python train.py --num_hidden_layers=8 --hidden_size=160 --num_attention_heads=5 --num_key_value_heads=5 --head_dim=32 --intermediate_size=320 --vocab_size=4096 --hidden_act="gelu" --norm="layernorm" --norm_place="pre" --norm_eps=1e-06 --positions="rope" --rope_theta=10000.0 --rope_fraction=0.25 --qk_norm=false --attn_scale=0.177 --bias="none" --tie_word_embeddings=false --parallel_block=true --init="uniform" --init_std_qkv=0.0375 --init_std_o=0.0 --init_std_up=0.0375 --init_std_down=0.0 --optimizer="muon_variant" --learning_rate=0.0101 --lr_mult_down=1.5 --beta1=0.95 --lr_head=0.00779 --max_grad_norm=1.0 --warmup_steps=200 --schedule="wsd" --decay_fraction=0.727 --decay_shape="linear" --final_lr_fraction=0.1 --batch_tokens=32768 --max_seq_len=256 --doc_mask=false --train_tokens=167200000 --max_steps=5103 --dataset="wikipedia_en"
Each number is 50 + 12 x the weight over the matrix's rms, rounded and kept within 0 to 99. Layers, rows and columns count from 0.

# layer 4 attention output (transposed), 160x160, rms 0.161, rows 111-120, columns 0-159
54 69 66 43 48 54 35 35 57 56 32 60 48 43 50 38 54 50 38 44 63 45 37 20 38 30 67 41 54 44 53 28 52 46 54 26 57 31 41 65 48 33 50 46 28 64 63 51 36 54 44 44 47 48 69 60 62 31 44 40 55 47 67 59 61 62 66 36 58 52 64 45 29 45 59 54 49 55 53 55 38 58 55 41 39 64 36 52 61 57 49 61 43 47 80 52 49 52 60 27 66 49 51 61 51 47 45 46 59 59 35 66 52 54 37 39 63 61 50 47 61 43 61 57 53 43 48 46 54 57 54 79 49 60 42 49 40 40 50 60 46 59 43 45 28 45 56 56 62 48 33 49 53 40 69 56 65 52 40 35
46 46 82 53 61 54 57 55 67 47 44 39 54 58 62 47 54 40 58 61 45 48 43 26 57 38 59 43 44 68 40 56 45 55 50 41 32 38 48 50 36 73 56 46 31 61 55 40 50 45 65 59 49 63 51 67 44 56 57 68 38 22 33 73 36 45 61 48 60 60 39 30 48 41 40 60 54 41 56 67 55 59 43 57 68 58 55 41 51 62 53 65 31 47 41 54 54 29 51 46 58 57 55 46 48 55 82 29 57 44 56 48 49 45 59 56 61 68 48 42 65 51 45 57 25 49 57 62 38 46 43 31 30 47 61 52 44 52 48 59 30 42 51 48 39 48 52 43 53 77 51 40 61 43 42 26 57 58 62 54
50 53 37 39 50 63 59 61 50 61 60 44 57 53 57 46 45 41 44 53 57 72 59 57 43 47 32 42 40 56 46 41 35 45 50 44 54 42 54 49 63 66 55 56 67 62 41 35 43 53 58 32 67 37 36 58 52 62 34 44 53 38 43 39 61 60 41 45 40 40 35 48 56 58 54 54 35 48 51 62 36 66 50 39 63 59 56 39 66 59 50 33 63 48 44 68 55 42 56 44 51 55 45 50 37 39 47 48 38 66 65 53 51 38 50 54 64 46 47 54 54 71 51 80 37 61 49 35 43 54 43 65 51 50 74 78 53 66 51 45 38 46 59 62 41 38 43 46 57 45 62 34 63 68 58 58 59 68 22 54
66 56 33 42 35 55 37 57 62 52 30 56 52 60 45 42 67 58 57 64 53 49 53 34 54 57 57 52 54 68 58 55 61 42 54 38 62 39 55 65 43 61 60 59 39 51 43 62 52 56 56 41 30 56 19 70 45 39 72 53 26 54 42 43 53 66 43 39 50 37 64 48 34 37 44 40 57 49 70 38 54 55 51 64 48 50 43 37 42 38 56 22 62 43 49 50 61 45 48 54 40 44 65 49 58 70 54 48 59 43 44 46 61 31 50 45 54 53 63 43 35 41 66 64 54 32 57 39 48 53 37 36 41 54 47 45 45 49 66 49 32 45 53 47 55 56 53 41 58 61 63 49 61 42 57 51 44 51 39 44
58 33 56 55 54 39 52 34 53 51 52 33 44 40 44 56 40 44 36 37 43 44 49 23 52 57 39 50 62 53 52 43 46 54 49 58 38 56 58 42 40 48 38 45 50 44 37 68 60 62 29 49 56 62 40 47 50 35 52 49 59 50 66 70 45 54 38 46 68 61 62 31 71 56 54 53 38 45 63 60 47 62 30 20 50 65 75 40 57 33 39 52 46 35 51 60 52 44 56 60 51 63 44 58 52 70 64 61 51 34 53 67 46 41 51 67 61 45 57 35 30 54 48 47 58 68 38 61 34 49 62 38 47 44 52 72 41 41 47 56 53 54 61 26 58 68 60 46 57 68 42 58 63 38 46 54 31 49 54 52
57 60 36 40 40 52 52 53 65 58 51 48 61 50 26 59 38 40 50 62 46 56 51 41 39 49 43 38 25 77 57 54 32 31 44 42 60 62 49 35 61 48 53 47 46 51 45 43 36 49 57 42 50 59 77 54 45 53 35 71 50 62 52 48 58 70 26 27 50 57 55 40 38 76 44 44 67 40 35 28 33 47 42 58 61 38 38 48 37 61 47 27 43 52 38 37 50 51 54 59 50 41 44 52 52 74 50 46 46 56 54 51 51 57 62 37 66 62 52 42 41 62 69 47 56 38 64 46 58 49 61 37 42 50 39 39 50 60 55 44 36 48 45 24 40 47 46 66 49 39 74 38 40 38 79 63 61 48 48 51
28 52 71 50 43 30 67 46 53 54 53 54 34 45 38 36 57 62 41 43 49 41 45 57 45 37 63 55 46 49 66 40 56 44 52 18 29 36 39 68 34 36 51 40 56 43 38 65 56 35 49 31 74 41 48 63 44 58 61 45 53 45 44 53 53 57 54 57 68 53 45 55 41 55 58 58 51 54 45 54 45 39 51 49 53 66 55 40 49 35 34 55 53 68 55 30 52 21 45 62 46 41 46 61 45 44 59 48 56 46 46 39 42 61 65 64 58 51 37 59 39 43 49 62 63 50 52 49 34 56 64 47 45 35 47 53 26 44 48 34 44 31 52 74 48 51 55 56 49 56 55 60 49 45 58 40 57 48 46 42
57 51 44 63 46 65 47 56 75 20 59 63 47 49 54 38 44 52 62 47 46 43 54 34 44 69 40 44 51 62 47 59 66 48 36 73 56 51 55 53 38 57 48 40 64 56 38 68 60 39 53 49 48 58 32 59 45 49 48 64 58 61 50 45 30 58 39 47 49 44 60 35 37 47 39 44 44 58 53 41 46 38 47 46 64 46 41 35 67 50 49 27 43 40 55 63 77 40 30 45 70 41 42 39 59 39 54 58 57 63 49 67 60 55 42 51 44 46 48 55 51 54 47 47 56 53 39 68 54 50 64 42 62 32 44 64 38 31 46 61 63 61 46 42 49 65 50 51 59 39 49 49 36 57 46 60 67 38 69 63
30 49 51 39 51 41 59 56 51 62 47 57 34 52 48 69 45 45 51 73 48 40 43 52 46 42 44 71 35 63 66 57 43 45 62 44 61 43 44 51 70 50 45 52 49 60 32 55 30 71 53 59 48 38 55 36 61 65 56 47 44 49 39 52 41 41 57 43 24 18 57 64 43 64 53 39 60 56 47 49 50 40 52 20 75 50 52 42 60 71 60 37 64 39 53 55 49 58 53 61 52 41 63 32 54 46 58 44 50 58 40 54 60 40 30 46 70 67 17 63 62 56 49 44 50 55 39 43 61 51 65 60 49 53 22 55 58 59 32 52 54 44 40 47 73 49 35 57 48 39 38 40 37 26 31 45 45 45 59 69
43 57 47 63 51 45 54 49 46 50 75 54 52 53 46 63 60 39 49 44 52 65 62 49 46 55 46 67 55 67 52 39 46 52 47 59 49 57 62 56 43 42 55 47 47 46 50 66 65 39 24 48 35 62 32 60 47 48 59 49 34 44 62 51 28 25 58 50 40 65 50 57 46 43 50 29 39 48 46 78 50 61 52 62 58 36 53 61 45 37 46 48 47 58 56 49 48 54 70 64 43 51 50 38 57 39 49 47 47 47 67 39 46 56 47 43 21 41 52 41 63 35 44 60 40 53 53 49 59 43 38 45 39 44 43 51 70 52 38 30 66 55 41 35 54 39 58 54 56 48 65 32 44 40 62 52 54 41 45 56
# layer 4 attention value, 160x160, rms 0.169, rows 112-121, columns 0-159
47 55 52 45 70 70 50 57 68 55 31 60 55 61 53 58 49 35 66 35 37 57 56 61 55 57 41 37 32 58 55 53 45 43 24 32 30 39 49 72 67 62 63 49 40 31 58 46 45 63 53 54 32 59 58 67 71 53 30 52 51 36 46 65 67 31 57 42 49 56 37 54 52 51 52 50 46 25 57 43 67 48 37 66 51 55 56 65 62 52 51 46 55 40 57 52 48 59 49 69 52 41 57 49 38 43 46 46 34 52 38 50 57 57 46 66 46 45 50 44 55 42 50 59 45 48 66 35 61 50 80 58 37 33 56 45 48 35 34 50 50 46 35 41 53 38 43 53 60 31 39 48 67 51 52 54 52 53 53 63
31 57 45 42 51 47 58 52 54 80 43 51 74 39 27 43 46 38 59 59 52 47 59 39 46 28 44 55 46 42 55 51 44 53 56 49 51 11 54 59 67 46 46 60 64 41 62 56 52 65 42 66 45 29 50 63 30 56 26 51 49 43 55 53 48 59 45 47 49 56 58 54 31 37 61 39 52 62 40 62 44 56 43 38 44 56 56 47 61 54 67 66 72 50 43 48 36 45 54 56 35 56 60 48 40 51 41 31 67 51 54 47 66 48 50 38 42 61 49 61 42 66 29 55 56 45 56 61 64 52 51 59 55 48 60 48 52 39 44 52 39 37 33 44 58 51 62 63 44 39 63 76 43 56 49 42 43 54 52 61
44 55 50 42 28 53 26 63 48 65 54 37 49 65 57 51 65 53 51 57 46 48 44 50 60 55 55 52 46 50 35 36 12 46 39 48 52 48 48 56 51 47 48 47 22 61 48 46 41 62 73 34 37 49 55 66 71 54 39 55 53 40 46 39 55 55 47 62 54 46 59 45 48 29 34 42 49 47 54 55 40 69 41 35 43 38 54 54 42 41 59 50 50 49 56 58 44 61 42 73 52 67 53 44 56 47 44 55 57 51 43 30 61 57 53 49 72 37 30 44 53 72 35 56 44 63 30 41 64 33 63 48 47 71 48 47 61 42 37 40 50 51 48 57 58 60 34 43 59 58 53 49 51 39 44 53 42 63 58 47
57 33 66 63 52 62 65 45 44 62 43 54 34 53 56 28 39 60 47 48 61 49 40 37 69 54 37 55 41 63 56 48 53 45 33 63 39 35 54 57 42 49 40 41 57 28 44 62 34 47 40 58 62 66 46 46 39 42 43 45 52 42 61 54 42 55 53 48 61 59 62 48 59 44 57 55 56 37 75 44 37 43 36 54 46 56 50 56 65 46 57 42 48 56 33 41 61 46 62 48 39 48 45 53 57 41 61 45 44 38 45 46 47 65 67 45 39 45 63 27 56 42 54 63 55 40 55 50 26 48 67 42 49 59 45 52 59 45 42 60 56 55 36 41 43 68 67 52 66 57 42 43 59 40 46 42 48 73 36 98
38 56 39 43 34 50 46 53 39 43 79 59 62 31 45 48 34 50 59 71 44 55 60 41 62 43 49 73 51 73 53 43 49 36 47 69 53 57 44 32 45 51 56 57 40 50 63 48 39 84 65 49 40 50 52 49 56 60 54 58 55 54 64 40 35 58 47 38 53 64 41 50 46 57 34 54 42 44 46 55 34 44 52 50 67 41 42 50 46 58 51 54 65 37 59 60 65 37 40 50 43 44 55 51 45 70 49 35 55 42 41 47 67 65 65 32 43 43 64 47 54 65 50 56 43 42 50 38 70 55 50 45 54 60 56 60 49 72 45 41 26 43 46 30 60 46 55 51 44 45 38 61 32 41 65 39 44 44 62 27
36 47 35 40 42 46 49 30 62 63 51 60 29 55 59 35 49 42 49 58 49 42 43 38 53 46 62 64 46 50 62 54 32 39 55 49 29 56 41 68 69 50 60 54 57 28 41 52 53 43 56 46 48 50 60 66 65 43 45 44 40 60 38 38 59 55 54 54 42 42 56 54 51 53 66 31 36 56 64 52 47 38 51 46 66 61 51 51 53 46 55 42 54 53 60 54 59 42 57 37 56 48 43 71 25 58 30 43 48 53 31 43 56 58 66 57 39 45 44 48 39 40 57 84 53 61 64 55 37 68 57 48 54 55 40 29 28 46 47 43 82 49 57 62 35 61 41 44 45 41 44 71 56 45 53 45 52 50 49 23
54 39 35 44 31 59 48 43 49 36 48 62 70 29 57 40 60 38 46 56 67 66 59 40 52 51 53 49 29 70 41 39 64 59 67 47 54 58 51 53 51 56 62 39 39 57 56 52 52 47 45 51 44 48 45 45 41 45 70 60 62 51 62 50 38 50 44 46 51 38 50 28 67 62 58 48 57 40 75 57 70 42 63 52 55 39 51 66 31 36 48 44 60 32 30 69 65 69 58 55 56 60 27 35 60 47 67 79 61 57 57 69 56 45 50 53 29 49 69 38 52 55 37 63 47 66 32 65 49 38 38 45 45 47 58 31 50 41 49 55 53 53 42 48 54 49 69 37 50 48 68 51 38 42 32 55 47 59 41 42
56 62 42 46 44 61 40 51 47 58 63 67 61 44 50 43 56 52 53 53 62 49 72 47 44 29 54 47 63 45 45 59 52 43 72 52 48 46 46 43 44 35 49 57 44 46 54 37 59 64 72 51 48 48 70 46 70 38 45 30 57 53 32 57 33 55 55 41 67 52 23 43 50 44 63 62 57 50 47 52 16 45 61 40 56 45 34 45 34 54 47 46 67 54 37 47 55 56 51 39 64 44 53 37 58 67 60 67 44 66 49 75 52 31 48 58 28 43 23 54 56 65 51 49 56 47 56 44 60 68 17 40 43 29 53 48 39 48 52 55 48 66 46 41 51 49 43 53 60 27 42 39 51 52 32 51 66 35 67 43
43 45 44 41 59 47 32 63 57 32 54 21 53 47 41 61 43 49 52 37 51 65 52 55 59 41 48 60 46 35 51 47 24 53 45 42 51 74 60 66 50 64 59 61 37 31 41 59 54 50 31 45 61 44 45 58 50 32 61 42 56 48 37 62 43 56 45 51 65 69 62 62 61 49 32 58 56 50 33 56 27 53 40 48 59 54 75 50 55 59 37 52 59 57 49 43 59 53 31 66 54 52 48 49 65 52 58 35 55 37 56 41 42 58 58 40 31 41 46 41 60 54 51 47 43 67 42 71 66 40 49 38 57 36 55 43 32 47 58 51 64 64 52 54 48 65 42 34 50 46 47 36 37 43 71 51 48 21 42 46
54 42 42 35 42 70 47 48 45 39 42 55 44 47 47 60 45 55 58 39 60 41 51 44 53 56 56 62 49 43 47 57 55 50 43 64 44 57 50 48 63 28 52 62 45 57 61 63 43 50 82 41 52 45 51 46 37 50 52 51 48 69 65 34 53 63 46 37 53 46 51 49 64 42 33 56 69 50 46 40 32 57 51 45 57 42 37 51 49 37 51 50 50 52 68 40 40 62 58 47 72 51 43 38 56 24 42 56 49 58 51 47 60 69 38 49 48 35 43 50 78 32 46 58 60 67 35 48 67 43 55 32 42 72 53 52 46 58 44 53 71 73 50 30 57 31 63 50 42 39 45 44 52 54 60 70 37 49 64 44